Weights of a small GPT-style language model, trained from scratch on English Wikipedia.
Training: a variant of SOAP for these matrices, 972M tokens, 3707 steps.
Each number is 128 + 32 x the weight over the matrix's rms, rounded and kept within 0 to 255. Layers, rows and columns count from 0. Numbers have three digits each.

# layer 4 attention output (transposed), 512x512, rms 0.12, rows 47-63,111-127,175-191,239-255,303-319,366-383,430-447,494-511, columns 0-63
152134119139101117169146156151155080149141143112136076128172092155123137175176078136111098129104100137121101112191142127180118155158133132169141158138175175169127145084157131127130123138083112
148148193125156130128175088128138142108208079151136143145121119140133161147071072151133116115143185147141126173136071080172136099119048164033109158142116178085127165149159102122126014161095125
106143173145121102076119146104153105180104124126127110130150085156156110108127116130070120107139087116136120089171162126120079091108191126090140125137142098140142115109109063153108160079119151
142118110140154164171089143103162064177155109137187155142091125095096125127127150119112182101101121152169116066153104145184116141073153135116122143148200183071147134100118118140109119139153136
117088110133087134125133128155141130095152137129115107056119125119119140116103127097164111172143114134115087100163157135130136126142101146100112130147116107202165133144091137119150140127181111
086166167150115156128164129106092139094142157160125150087145126187109150150105134141157077098149195162155116145088171122156120110121149183107111112153099093110132159143140134132103150097159148
110106101124122079119088186129126137090125101079157106102168117152127110130136145151122127114159149139174140117119150111142071136100201108120086104123119127110125131133098101140173155139139136
163109140153120104151110145141109099128134097170153182076156134172135103174071118135142099170114138143125145128160152089142115113137147071128095121171113047158091216094130110053147127136135143
125126123092178144089165089139117144079083106132130142134127158118123122119096099096175103101124118156087115230144127182120114119134098141118121114141137117109132133177080128159137147104162120
150143157129111106101125153111098132077137093121168144152146137136173161160118138113108167101110126183141152149118131139090146130119089127155181098103100189157122148118130138140134118079128144
142188155172127112087111148109157160102119119110081174125183058117117144084098224170132134138109148127191159083165123155097097151089099082065137142156137097133098080135072107089146127174157150
101117158085149110124084125116122106177129167114147091155136135131234111130137113146178159151065114117181145109099110139151073100141148181160146148118152142123106117123088140161145116050147112
132105123132106135108125139131133162165138129146127102183133104084132137069135141150168155214153089094098154141084146175089102142117102143138174146141152199139156167094130126144180154123138170
143158168129092142133116133139138160170144196124144127182151118165066081117164093112150131144171131092093093140164170163056145183123159098060135197193131091114052075148141121096176138166102136
156128111155177193142087058123142156139103156153113114092097153113107128074109116125104126109131196109201126099115138114175114138143170135081156114094111216072128076156161123158143151172168103
123179090141175087127137112128141094077150101095184115065193116164145121062137125107094130191114120092174071138133105122111159112120141094133104205136177108168102144115124127137137153146152101
141105162075082078138123152129102099096139117111129111142125142114098108160099166112149168058132140148166139178098114107168146126122151121155109080082133101087126116145115121109131084095110116
109105177082183131069145028144124178127103163097127135112109135112102153100073182137135116094174125094120170146059096124159171147162116148041114140186134178129153124167074122051169105136150126
161129151122153141159122146125170159226075125098131138181231134114128124154093177137092170102137068141124188214154091155110200195142099172107149147080167141123155131105100145123102148113168122
089122061149138158161179110098058130164173162118160161113144168177138130105163140106092123165158193127111147108112124114121093136111150060168077056085138189096181078114110135134086120153112161
145133102120124137142152109171157165149103107097182201151172090052161129150097121158071102160094150138095116119143107087113157106101194170133161154170135036185120126137089089222206166156204147
137179221103066085178114128117176204165062096119141092080151077170145098176167093247044086179100199081123131100127116142166125145123149122140122094081153142073168093086105123128104135190143150
133101165158202162084139109125078074187141127103153154138112081137109075149109126120133095088172099099107132128168189106096092123123183149087108105164108188174181111190160136092158127123170098
154136152140089086087169060158150150142138155098117167159161173123096114099075121155158086121080126222060133153144131123146100091125176064128160105104128097142150161143088116110156124093079137
131131136168126123063127170105150160105128104116143136200100152167198152151208151077173116117148168147130095103079150185100109134106154148102094145144148107088071130119106203137062158146155191
120079144229171167172127141096190095167144094082163134147141152171105139111138102149113127153175152094155161121140079052151199189106144138161169055178104099089111161120114179094130156086155134
111109119091133127113110043114085185085116143199129133157174195145148198170121154131173187224102126150130058117141100121154089161161115205106184124090136151080125136140159120079053148083128099
052048122047119193106184135127094119131133124116178160136141155116053132221170102107148079150090112175139071196115136141149148108183125101086090140091156140157112113217138084152065045053105146
130136188113169089190079193145149183111112119106149164144150122127155177143125108148125109147150099123141114123142142155149105120152117151120048140174124179080141098161154133064096128182154072
120115161146146125158073039171168125135130101167124146098178173117080143111184098147084092115130196122156069148072096135146101111151141146138152152103110149122116120134110079143089115111135200
076100129081110090060110125154188113122093106135129118090093142119155218171233123116095135200129123094157084110081131102176161167185091104062162149122106119102150187145116133097118116137108128
119159101120081146119149112197156074103112166101187157187122152098173110180150135158144146114122077122099150140140177173130094117130100124056139106081081099117172067162121156147171177207148161
074130163130110162117157097141144159089116091159100143137079150142089133196132111103128206161084123148115101194051136059132095036064091155114095108094130162145123114145146152141135115144113153
132093156131185147124101082124227123157115087121152185122134149114126112117126207172128104082121141151164144094081122120125122125135183200090143169074121143092064135085134084139174101152162103
108110070097164119131161092125110126110157143131129128141066151077146148110171088120125128130080098129103056147173164160123101111130112192124114056108133077123093123158136138139148124134127142
165147117111089101140082114120102091128104114069129134119120133094129130129133160163153109127095148130109134094129140154158100109137114145096129103142160113133156115157158117147099085151116165
144124124137104104198105182121111182082118173138126088098087060175142160172122137162123096144165148086192142133121134102113148120147134081144102155120112122135129128134162126139134183164158104
090189145088182091133171105099116071093094133146105135144116123131148161029147092097099122090154160141123148151167122133144107109107146149149091163122128092114137142142134131092154065064100126
122138141124170162135147104124065081071135095107176193175088153163103099126158098134136093124096078144185123131124131123135120133169109137154153093153152094135126158072099126094134123132143189
131126146131142095132152127118158137106120140139085116182119121093149160117202179099151167104100099168093101120092112093128164159117178066160147158127047138138125106110112148168124061162117167
081158143131134137178163130065140123118144149141116131109118155179132181064081156094133143099125091162124164123125128111090117116120093134110115116081121178103133169163149147100105144122132114
086086144081081180128074154119123148091085151127151130127158129111109144132117117100142096078159110150110147131152091137168119147182143134084173114146106082139114118136118117133115114117096081
174145103136109117096116128138112141122135117141152116091104121104150127168124163104058119141088119174188130121134145119127098097157170074174109135121142151163138113085134098113107130116120176
194133112150137108125112125143106053147094135127111154129153106116098074127103127146129131055103127122131112124125101163096108115113136144181126102153161123121173133134060140164181162074097134
109158114131142103159094103118122122108135166193104141107101138163149191073096035123100108121102103075002075182110103161063089132139191132130151074156109118113200173123135157156118145091171113
134117085114155125139180090096205088125074128106136047093142165117111197089140134135099125146119105147129107132150085092088112117149053160131169102065099130137109173072071150179137096168054110
147163153168096149152088152067145102176159143093097164098096126147115123138132173139107157134177121114098162097182169122141163083111082124147128157100097088134131065130137143133154158170143124
144100094116194152146164117090056168139099040110095147087135158148068114089114118172153179084089098206090138171088149156168094114110210141172120097140126134168188110103119113151142085110109106
150146155111139146096146100143134086165141088109152082112144103098071048123096110164183086198087127158143109105132120157080157155167141098129110179145105119065151118059123126064145060140131157
135096232128093129117087148194116122136090108106113183113150136100114119139106175141156113070108130107151165075141135132043105154174084140109153088131094138160161165158113096107135127091075174
113141128177166161174132132175090128164106129171135167190161108143155109122198092132116143167153166117171111143195148059137157153192109101077185124154142213145126138132134176183144158150171145
159074104108147164118118152123124097150101113136143105147155147142079097153126104087116151147118124125143142123163086092151161098097126171192099140123103131109132139148131096172127133148107103
090146106202175116098064161142160119132115140146121122149137102124113108110102121114078126097133129127195155137142112144148112097096141136150100135146152140115118137137075126160150136156164191
147115093130120101129132152145138137116124103150104134130133143087106098170142099080099175158176084148137126107208164087124114105125113136142136122122128136137097092188136129122188117124092118
155143107118116119116108199151112116113082133156152150122086118112138120134160133124108056106174125152197138112123145114112157152140137093157135131156099132068111137091121174127118139160128106
140083101114127141150145123104130121163111153120144152133148128133121131103139153132125121154160117162121125100120134120101125099137141123074150153194080126110082150095128109101110124173131105
115112127119117157116108086104145165101114121128113114058131147156125186139104178113141173145116085126164170146100133069133109175121157113099117098066136089133148161085121113182096089141155131
152105138116156118111123161128103080090101096170141146144104097134145097124150151132088130128111153116161133096093124114127096112143140074092108113118148111119123116119148156097130131135118142
125169138121092123148128074173144123118162111131116131101128136102137112178080122112147117146115100116130147120125115110158115110177138103151160119108136127122120105126171148085103133124131099
098142087095163075141157118159162124076153096109092085140122163173128153118086156114128091125154143126110107134115089151172104125096098134089129147120134147128130116177146124187135148133082142
115167085136099157106137153156138137108123154091099093093117124119101154151140143079138131120103140128132180162106148164138152130088145166183169097081127148163154118170158175157102183144168139
103112105132152111121150102101102148149129168111107143171122110100126129129133187136099177133121150097138136133142146178143153137092082096107085167100105100165130110141091137151118142096169136
108120130113097129164113118129106076117126154133142142111123110110151114093117085135125187162111129115125159112121114152134127134153146107104114120119094177133106134147134101128117149082173143
092160105085140119127126119173111141142114127114107110109139132141146121129109174128143095155152117099099130160127124089117131135116114114119082113142137093102142138160154205086088131117136103
138165161106095139135146107086101092079167165109161089151155107092135126165098155076113145137120152119125122122107112119102135124137129092110115074075174151099091142128151074170105129119134111
102154113163145151159121126099115135080143117098095120145108121108143136132100118107088129103112154096128148163153130130159116091128134136149113148098113151149165128126173109142159107135133168
105116113130143092158126164115097092153144106143153138092146133141132134088167089165133146139119163152166135063132097113138104121145144154086123163154102103111080193086103104154101137113138164
120117155122127079146115128139115136134109139106101102080136138137146112172126134110135178101148109124095139119169122068113140143165115094124087074131120122115122112123132187136091154136107129
158197092118079156110089248127087102153102109152128218197168048206084156087156072175121150182092181127185129156130131170077035103094178107174067127131038080071076097144197107199123148114099061
193137144157023169160131076106093125088169096167115128167075137184115084149094000086176082166055178074169085054077198098082021141137194051128166176132139087146123133114149123129081166046116151
201161218157124130074154165121191170089141098157141072116102089155123126105151126136205170079102102104102098163131109130112204110145044160104194212158123100146091155160245107123182086067168083
137045122160050059155098139089090200123144112129006041103087151187049095072056093119158142117144090109102092080082226169147074169157095109176124061066114170109146157070165160000138117112149078
091059104129166116074181091130106083087138117155063175184093238088097144141074242000191173021082086148122116080209167134168152070103102088153160200150113054171095188113197088145213193079120111
108123000131000099125165121143101142047091179187085151115051187135155080115121044124169155245085171173144187192082117075135133110164132106159153212134145158100049085089123076074103108125140106
176110152124248096143068091128116157145122178097118091055178129103206096138172081082148101108107129108202084135078116108076220108119144127066156168252126168152199133090154141186058164116056072
110147081164165111155227116186157114124087082111108122104132127085094046088074173244179191142009133139125105181185104117119055128135030069136200070045081182191217133182099053105140067132138043
070196079110103067168079176107045207117084099177115198119143082147244073143169140123099181064097125176053065085144131164169151054106112174099140146138154114141158042086212082103141170149055155
146144107169156162122098198146199140188144161108124090190067126138090115119121099136023036121143131065156232121194184147163201083091141071182050193197068165172125148160142124141131124108134200
182164136173135065192160128115222138206134129147139135126111064142118070087085203070108151173161101167151200095161116072106080048140135156215120163162227214116093111072209108087161206185172122
136099069152034162143158141250177038126185135147138129102118114152026089097139119115223161085151202176121136097173058193096133158146158102122255214123133105235082125143040027198141121056172105
142148053088048106100162192104048158114105111126154192114180000108096054062101139112179120112146046110220192104143171122085094096098190153094129195140102124139159173142129084105162075096114076
159197141042219098135169055101093129134178125129064114063119091180081082067078122096181032076091142168160171091163109151049101139140102168157111157105140096179103048054020158121092083145067122
041115178150129049176183140107115193152137127166092135099199087153104130126156186041065111164127141122207063138077055118151140178073125129150171136213073115069128199115131091054122109030129130
190132164136212092130120159116100123157186147038179164124164156099141090049114124127200078113133125032141160085138088101132207207152100110108110181101139118157103074111122183079070098073112000
156132161147119131144164172154038164101200138148154150174113130169099139083136138091098136184078096038125048168136163149141208123101139101201141098137151153102114112244108141133106131067119137
158114083098124144132079045088125157173140061123157108171155108078113149105146108106101118203153165085143119164127091195091078168089123114116086151154143094070144163178167114144176062090123108
130115221135162176120125183136128144114117110100113067087105142138106140147099157143141072145184129177135174124122148119083156149113108125101148131114140131149155113061135130151099174128136106
103067165154124121146144139129096134139161076119093154120099097063118119101174193129183163129150174165119118138148146127118092111144175052105146107193064212172147106135191098107124126174120124
083150076098218125110083133138137107101151124159127180178173182042157163092133099121145138065148132123075153092137124153143092157114128133125135096134165082128156162101170126064065131111142150
128117106129183137138109147097150149084062140086121046080120096204148152114224125116148146129127191061098119077114148174156190091075069079085121120117143152104140150176156095153142124119081158
184158199126131211114100169091104154072149161169167125110131124078154075055093108104103115092136133160095183139131069169087142160101153178115120095160137113171166146156102115104106081131053163
145134130099141121192168191107149147124153091133202112133116109090112110129133202137126139149169130164076087093136144157128134102069124097118127101157073128106110140110144119128118066113051148
113112085094115068152074033112122124143104109089118191110082081190099207181133143181083190145141113107127097145044140167176193167149120237168119182108129193101110075128144103187134093103190099
163088160206189197104116119103149176165090126159096116127115120137127163109150135101163149115124137044146153113170112078130144191184086134083135159115089145083125128129121094062181012106160148
170147148114106114098151100053129103065125148148131073113113191089110165132161142154160116137105100108103116117138151144099118116104138145138096128102143155098105119097132130143098117167138100
095130153149145084122092089099089112132140100133164157112133134121164110117121134173157065093152106176122103167095138157111116143162124139105079179160153130107089116090110129084229191126103144
112137155106135097155066219096112206099113115082097113167108167095098123159189117121153094120141098172166101122215142146135087121086127166144095143086192123144087142107130115121143095134096176
104110151065126161082121084133084073119174099106137118162153170094131115117097080069152151115193105110135073131077177126138126131118102116161131151164179054099198066092181143098144163127133147
139091146170147135112176157138101144108151142081162126099078107145123157097139122166034092129109058160135075135114126138093131135099153098115110081170135147085088058102183108114136146193079106
095086113110140139116079104114124133094113132128139156112160093135150135162129153169085140154112132118147166128167072059130075093111085107155199145137090110091200189151175092082101146108132113
181060153117120172167089150100152136145170167126081142141179126142151186092106152147148150167201102146141125160140169088114174119142148125129105168106201102151117137170104128153137080132136088
162118074121093174073163133154090129248119111123086076159132147144123142095106116125106118128135117131060129100134087177156065148115144144120168135124138163123117086169098085104071136166152229
140126098098144128105148162127148170102136142123125067071098111101085169140142104086080108147115170111112111153080117144111114131177068133148122151189144158102182132154128143091145099137165073
042125084153131175089125121152108098141126128122094133099180158114123082126147149084116129085114109144136156138140079078083139126210108116138132151152158165178120088145135111126096124139158168
123123119168153087114110082125118111128112123144189138180163122095145132114118113124092131166113122140142076132126156096098156083103160092123104136107114131170136136118158129131095113099152142
094138103130095136135143040147128105112123125149183079162102134152151139183150116115136125120122095136149102107094151087091113136140114115141137134168097095167120125141080143166099119123124156
113134124175057149083102146109159158123162102120125082133093127204111134131108133127175127094127099152088157093102111104110061158122124135138118188131136134138094168118164161130133119126095082
138120111152110161135144150101134114147175124158191108172131155101125101170128147119129121098145160111127137181140130145104104176159050070132091160115131150141123143190092192103066158144145094
122117108114168106107098130164136091100126115209113152150111193147143150149081133155165141095177088133109135139161116113170088108127132119123085149128134128107109163149118128082110130092093101
169136102121111110121140085126151117157098138164129105148111170081113111138125112132122178147097150118162120146120176106113152087165142089165129164139142145128064128132144175183122119060138128
136135098165137131099096100095100149159087152132144101167128125146146129158179154178154094150124111064196108090141114169108116097107084123087162125117123114122129170098141127142079135161100095
133160123156090123113135146172135106120155112103086145074107074143064140117085119121111133131130084079140120177133121125098168098135117161099174115117130172144137103162058103162191132161122106
143127124116126077077078151153143151141127179117169187122109161134119135160110157132118149101103112131092133116100099203155151115163160092109127122087152136098093124122148076140187102120108124
063171151181123156102119121118139114178172146133135096084065092133132111127166145124133082142142196082097158172169158129152108175141139047164075188180150152157151121107123095088170125140122115
130132152156123079141129150124148134188071163104155108140116121125163121128087131138095156145185188117221175111098127105132117111159137139106151152134119176104118143113167110109116181208134126
163120110095127162115173149096069146114173125163136122123120151192155127151134145151090090123143121118151093166118110113193154119133112107190156129121106094073102163113128094191193110140160155
105123060060096092140169136133089109149128136112114153151106121119100140147151120134172162119088107079108136121123181078111074129117125058104137166086120125148149149164135094130116098170116124
107126136164172143106191148118090106107089161162086106154117188129112094116129137111174143135124105168136107124123058160120095131143043132188137116092105117120113148110160178115182103090133159
138084136108142052107160126139099152135143079091142112133167109123163140138161108110150171094122137130161118122131042166085118141099078109180172129135105168105123184105090138131059117112092031
132140127102114103147159160120140128130124099095157122161120135163137114129162141127149119124163120150044145151184163105160093144155138095133102155131176127099152111087106112137141121113177063
117171142165076126123130129156116105118137082176068128125135121098091136138113155102134108119116101134114178159111134170133124133138126137119156128116151110124117136117157134115130128116108143
141124129172106183162116112173152097141060150149064135141144151081128074153111147138129101085116129115124154186113169079179078089144162142222105116067127132118122160129110140147110170122108127
111117121141125106160124156115122123129114161149082129127131124124153166147156118087154192130099158160112103112116109168127115137133096122098113113150141060124120149148104153152110112070144114
097098133102113114173144195147086090123147135130128201112136113126099139117112120091110174168196120090151120106134154099120129089184114085107133140167097105087135142136116139134153158145086111
119138152127140179163115147098135149138099129138144130139121113122106116097177132164131144150163106081118118155125113137113131107116176164105146118132146203142116133079143161067108168140139152
146163137127143125099139147126115145120172106146041171094127151183124108169153123165095115135152097178099109123129095153131078110160160180132111109147099178132104114127143163111097137117084136
146136077146163120169134098132116086127077113128068076148128118076104100126186083097121097130105068112171083140169117123146180095168126112083174121154181144155086101152125091124187125107148130
125160133135089138153107150146132116133094123081150155086140129094163156103198147169082155094144079084070147116125124114184122138104149119117124154145147066073106144123119157110076107132115112
088154169135158104160160148152119114140131152126083163105119132182102133165144088136138125151141085130074173115140137109134134105118118141095122094148142108137082145178124128081154138138152135
105108124126093111150152142106107180110148182063120172131159113161080143140092129114099127140122096148101163095145145149148170121138131125126168129117115129118155137123152108147178121129109098
140120140073098101124141121161134103172143194153111130126153062059115144140129126111123128159063099098106144130090166115136138135138131104144151133117128087129154101091100107138151146114084162
074110139118118132104144115145128170112112118091128130144142129128104140093097109145102136089109124138117151141141169094108131080105102136120139117103158056156148131115142095103143060128130110
152156123117178057073144110125119147117138110155121123139136140121140186061157095158097109143137087123122170088124135135166177173119166155136157093127104126141150128070132130130139172156144085
130157116120141097127155163143112146098136126086100118098157140123097135140142154167132098125153148147134147120119101131119148155104140091145139130089138152137148128115170174087120106167156150
144121172113078111119141199085111113075129103142121122122141173136138143134091117113172139127174089119123127118189118142093173106114117154127157112158102096131110150162117138137141113121135165
155122119141131122107152143114156106167147084125131106137088097094157108138119108069143075123134093144166065114144161200122165075162097143121155060141120134107157143137115130186140131156151141
119134107140097125086156143143132089133141130094117096115143132130072101151106154120173095144100104143113133113160090171121150161124119131134118159129092093143111146139122132135177126108068129
087126127156147108121148168157144100128170130138110166138123136131177148115139153132148096125124100178207151084180150134144146165150125124124148115104152048086170096133130099171127083153120156
145071127167105142151116107161098159099139123115101101132144158117137116106067147111123164148142110118107136154131102137087128167118094112159114118119122093183136110123140137157105198140084154
# layer 4 attention value, 64x512, rms 0.117, rows 47-63, columns 0-63
111137140141155143158120161152127119132171094143193158203151125123194155094165108107116124132095125116164118116183135137104122069040104082166171072102092108145100147113148149190141134101095090
136154157161113082130175155095092146055138173091139156125102107116142144155105166067119115176128112198138125144125131099165079061144163128174145081094116078114119106135151118095148158135169123
134090154084108138163072168116183154110177143065132107088157083116084093160107152167116174088107137127227120102149175155110095104126101106108172151158133174134127098099126082144126183111167147
070194121097122119093146152157100173141108107185194135157089135147070117153148119167176064102143077131143187109134149149119118144163131164171161133141109122110095052107162124112139142160088143
058088027176172130136131136154094152155109100116130104142181111089051139105111112132117108128200111174120069109109113168101129085157129099093208132134111102150082193110189141164103121168115109
085157137102072163136129093130179093114120190112076139166101134151129160121100101079061165177069113119159166157092097111172124169158081086128082128106165146071134097093125112124157143172109141
102107106100132178111150161151116087148166127145072125128087084105074131115124161145130123137150178117139160115115149106084131169150141151177072134111106113125114139120144100108128182151100116
125127108095113154174134101164139076143182135129149160108168109146115088092112117182127143125156109128100159161168049088131113153154120142152152141099100156168208175092164095112152190145089067
124091113122105118118134136191169120120117154117117099157145086116140142071112167098142160185122128141123114119121140132134138154150104143118071195097181116163164072079105154122130127101095130
111149078119123125156145090218145138175145187094040086117098144131134133089137109096157142084114118098140127048139125100133138105083114129131115061101198120136116102107191109166086151129189172
136136164157194094111126136077117122121161138195126139158105113110157119095106128111132094104143142093095137095107129118138143151135149101150149119171096084123144171080142157148208146179167128
144141063139115081111174134104134135129186125129170111115127111111074144167123136089147178158101140066071128128095112177091128130126123130083151084093138118122104150117078153148150115107090122
137148149138101112153152087073115160151159102106091122154089129108116117109106132145142142205147115155111165117181093098093127078124091098188161108115115106128149109201076157165121141100181149
148116140051092107140081135165146106120138100142138094147103127134112167112141143092165161051102129073098096077135153128099118121116119148116088109161238126157148134092098129153135083114096113
073127160134114125144129103082112134173089162143135151070102196160018156119089088117042064180106216172143088096108122078135139069126095172126148126102106155108169130116204080142114074136072150
093106158170118132127060184099161157135076157165194195133133143118157132077096155158117074092099089120153129029113142175124128086168179138126104096131125109145137164080149135117149186173159129
146160123159096111166089113145109187090139159087120142125085099139157182114149063132120194095132111150074125106103053177145106156108111096139186142142099137210127150137120101150096136075073138
# layer 4 MLP gate, 1024x512, rms 0.116, rows 0-19, columns 0-63
109077160081174114183116131153160132058122164054139076124181093066089108071141077198116130136160153130148123103112092146144095145130154105085120159131215156088190071136101187172077162179060142
129106191122118165132098170137113091082138166172186105087159154094138162154151114106090033108151147230130097124128118171110132129150113085129096136074105154105133138183122158081149147105141131
093132137110166133084133153143135101137129110114125140115175139175131175142152088124115073121110151078185139102127083128093180167125152149162159170138165090104168146099129102119162167198130233
145127080151131171170061111108129102127061178200073121082106148117197168134139178123136091063090110128075127130099133108181138140082167165135123115133120141144121140068131153126121138125163079
148185169091138098128122079146110112144110139104138129167095159146186165096123161147117115137095145095126158136097104133126111108095149100152137103082192171127129144151095114097172164082137176
172049178135105181069109137106117118134164090118129120107111120072084138214129116128069141075178152155171136129170089134120173136114079151157135151101118134105082132070080055175181064108109176
125138123134142153184081137176128082147074123191143089163126104115174138147127151193154153088184111102137137142156139115172135179082150136115169182150091097090101106098165156132074144125121108
210163146086084160059129079089122173144212122127059078154123064093133170112078101119077098156176095134150168139135136132084130086112108130149143113168118080116188150114119165146099089148126081
195184151124150145131145161120126105109122152177184145123104105144122096125096081118132104152152134139079094154134171158197155097133057139125147145157095100147069140121151128104156100107112116
142148151147087139068120169095124081155177175102085188094206150148108115107129086148129146126156119167128085144100136143085133146136123115121085170093215128131182138127112162108116116142119083
094073098061118125109123116104129154124134168179149083193084166105133107136129093099174134168111147156100120124084170112168072116145092151155162110166098197110122139125158131144136093115123100
124132155122089166123139146143156117112160154068120116138159146144114175150088143147099129173118088116144117142069121113104134155100041080131093132157129139116193144093177209171117127104131109
107097150184118122158132183151171165157113176067114127119148069152152110096138130146112140151113192152117155142154166136139105109124100111125099134131100185168085053047106054141150126112172107
162154102164139131112127100108144146141114194122104141108127158114165162107131083153141154148097143134147050126096063159097181131154063132116152155110097176132177115092172172144133124146161153
178174188174125073133123147131090116130108206148169120137174159113131200114120141150102096132107089138115130151139131102109095150189096185140165195140102091075130172128062116105155053152043103
174172142119150123141112151132218152161118107148083064162124089114082127143153177181175095177150146162122150105155092107145114096140139101189049151193110114093102154119123115164124106112099120
137152113095137117101111134181162197105151143117141067111127127117096149138081098097114085122157092156144087152141113127170098101105089085152073099156125149075131136106099137165109133107126141
066140089097116139085145145088177078139168143104117126100174188120137133127088088038099148088138149108088111112096110074168105162138106112100135144178095122131148141145141156091182174061120137
137187148199082108113096151060144114124097162143149058093126162104140113150102105147135138167103132145117152092137081110150111108108146189099163098127187099115144198123113141125132121067097097
097136132115105085093130104097080140084136202214155092163070107108155117119180149094078131104190142200133129157159125097082137095102196152146100103073113176128161111183127147065099148119124086
# layer 4 MLP up, 1024x512, rms 0.123, rows 0-18, columns 0-63
134128188087117151171113131163116146119100128172178123111095155093083124119094053068127156107154207099076133097161142099083120055143141099172127102134094116162098123216131165169189093201131147
127092176121102134152109120138122093116139128167129148122141163138155161065130109095070096080146132163123127093111129123080118124161108120117119158117094145147166194133136093131140108117096110
127162136129103134132147131105088139108115101116126185175220115159151084131083150072069089174147123142120133105140147157124147122155108141134088172117151109069180092110113154193110179166107180
096164125117149185165113149096085111113125121142118126155090102109135112115124158070144099085082148130123150156109048195178098170139185194186151141132185127093092100090082164122202161137168096
142111132167122096177126177128126105134151114163135130135071139131159125177173093094089165104148168161127137111152157114153118133147116130102063148177121092128142121127100127099110113141107135
154065102139146149160089153109089104122089129138159120154124106153095109116148156107196151073152155079127134185129171083133184054155140123114168087090172122100123133139171152072100163183091134
171156129160152060127142115109088094110165078152124147115066166116153169123107169158157051081183113217143170178148099106109142157093086155154132138083106099207086137105106138122090146110140164
126190125100083116164171092133176149127095089135070156125089156116143157150121129136123113159097171108094079099065061207148112139149113164150143128109148062213049135128123134155139071145121145
167180123151138168152141132130120097157110137172096054159147135106140128163156106116096145130121130128052116132154152156129181096174123118074160091112161104159117164131187122159077167136152116
111100126163034097124093170181167053097134133154148086118162116144093114114129105162138131159156136134148102175162159106112111139138119112121144132166173181092176120127118071147107098138104101
109205192163082119125136139157095167119120076096166154140039119115089108116100149190106148076187134128156118109122134144170123127174093084126153214170155109142131182157116065114094182149196160
110152074149121170105114139091095122155139161080170146093191108159115148157163144140162186101070141144143168118066119131092066140129139102135169136142157136170091146108158139074093117139105123
107125184134114150137163121145152102133112143119134128171195151146130065165147107141102197144119150131145067136115093254221126196089120148155120192095147220134143168182196135134127127126190168
113072085172135135141166113090087143147143165096169174150131183116087142094107162117091146096068090136123129131162073109128096169121094041128200101147148079081131153134134126081139089128086161
158101137166140154149082130070097161107177151109138116133112150161101200177145168134116119176128149076196160127161109208119140120117136137128130113152125137110084112146119179094061137184146097
113076133113119113136117142133119177143092072170107112119169118128068110145211098123137140126096075113171130127112101090139136089146176106109082149071107106146088112093139147134142094075147149
051097183120168136178138087169155090157080081082085101147143103108176124134096120145130133111138175119102164065141125136098164190132072140083110146145122159126143108136077102074176169130138077
174133121115112155148088122127104139087132169128072137141159144155086094107128138193107129143133071088136163138074161175122130125133146155122163102058131100078156147140092106166089050129105136
134139161065157112123126092149148118105133134136154141120166135168143170163140133082137151145087114184108106142147170148114140129145213077125144082162193102133119145127162113135118143189101158
# layer 4 MLP down (transposed), 1024x512, rms 0.119, rows 0-18, columns 0-63
130115121146153189082083172169115125146115141127171183122162129149125115106121142088151077101118122132103145104150091125117090148123153156087157164185120115129140070165131200106146169185128101
136129155065123123141118155099156123169120136132130152119171114154125166145121141108183128096155133098133113108123154152076146080130116123121166146108151067113147138166185111079124135098114102
108103131132184077076090132096129090150116113124137145149156117085140101083127143145143116170106111049109128176173106088070159180126159121112129127143112096172081135131194144108171168136171200
133123124088158150078129145088072125078168111099123126158154127104117093134089205081190089115153108124140153115151144162109124135106082117167139114120151165112161139118126124123134114148202143
107150105155131105153083100144152121099116124114135111119127150094167131143104109109116115141108151168120173081135118128140125115075151146113151132127150148124165151155113110172110142146098135
139086115097084068167094124152127166133114183110141070138165167135100113111190089133129161150121141091094101098121185114201135116104175144026122129113097071172141157203165187111108132098150144
105103129133118077085143149138183136101099192140169154186158139074118121156175095144153175121139102173073150098110175146111162136178091114156131132122058113042118118130106059164112180089120131
091074215109079155159124157193097154102106131158139121143132176096088154158124133134095057098153120116105086167130182151090163172051095100073060147163122129114089101098142158089105160118083178
126073143136102147117166106102178109102108091120190134147122122172117125120097083083173098118092100083150063089120095142102152117064131157083199170067175165137081083132115170158155149173109129
094132156147136075135187148064140119116136186202096131095114176097160109100168103163205141152115131092126131170157126101101117112141119165082080153173155071055141085074104160064123104079095087
058105096166180128098140095119125180140165142125156164104154146124138102105138183192108140115121153122167101113126131159128163118166156132109134157125159088228202130077152123090150102159168117
131131104196105127125103059126145124131158172178118075060201169172093136157150088152079160138124186099150137109118117124146104140148100096108124119120105129213131157086103141144150087127094164
155158093137164159128103077142171137086148135127161185149135189129180129222178176076143115109135056137093102069110129090136136134135073141097107190082159183136134117152120101109133161125098085
132139132133140132137110154132190114086159128087094128084153153117175168076084162133133128110085143089158145105119182086115143131090174176150137180201112126127095173160108135079136156151094113
130126158143070162127043110084138136124146081147139031106133104143081091115145126135133061151159087066102144077170150131160147112112093077110067108119049093168148117052090156126176133152149207
128132096134111110135068130099169138149122044143128127200136158127170163190182097109098135158108117182147142093149091117137175047104118111237122155170116128094065086175221204178112065088180130
151198178143172090115188113084131090112103108084176150129110094101150133108151096150182139142112078102132097113115102078132095115082162155137086117130124123133150126146139123107127086131122139
099090120109114154095160167127129163160118115112156133060136117153098132157135110136138152115165189099128099130134127170126153136115113136102099149165105138103164157148154157125161102126145169
158080145055153146195190148147182088139104130130135110177214067160111107130098109126111153131140055125164113109124087131117095117125145162162120169141115092154070098117122090129154135169137125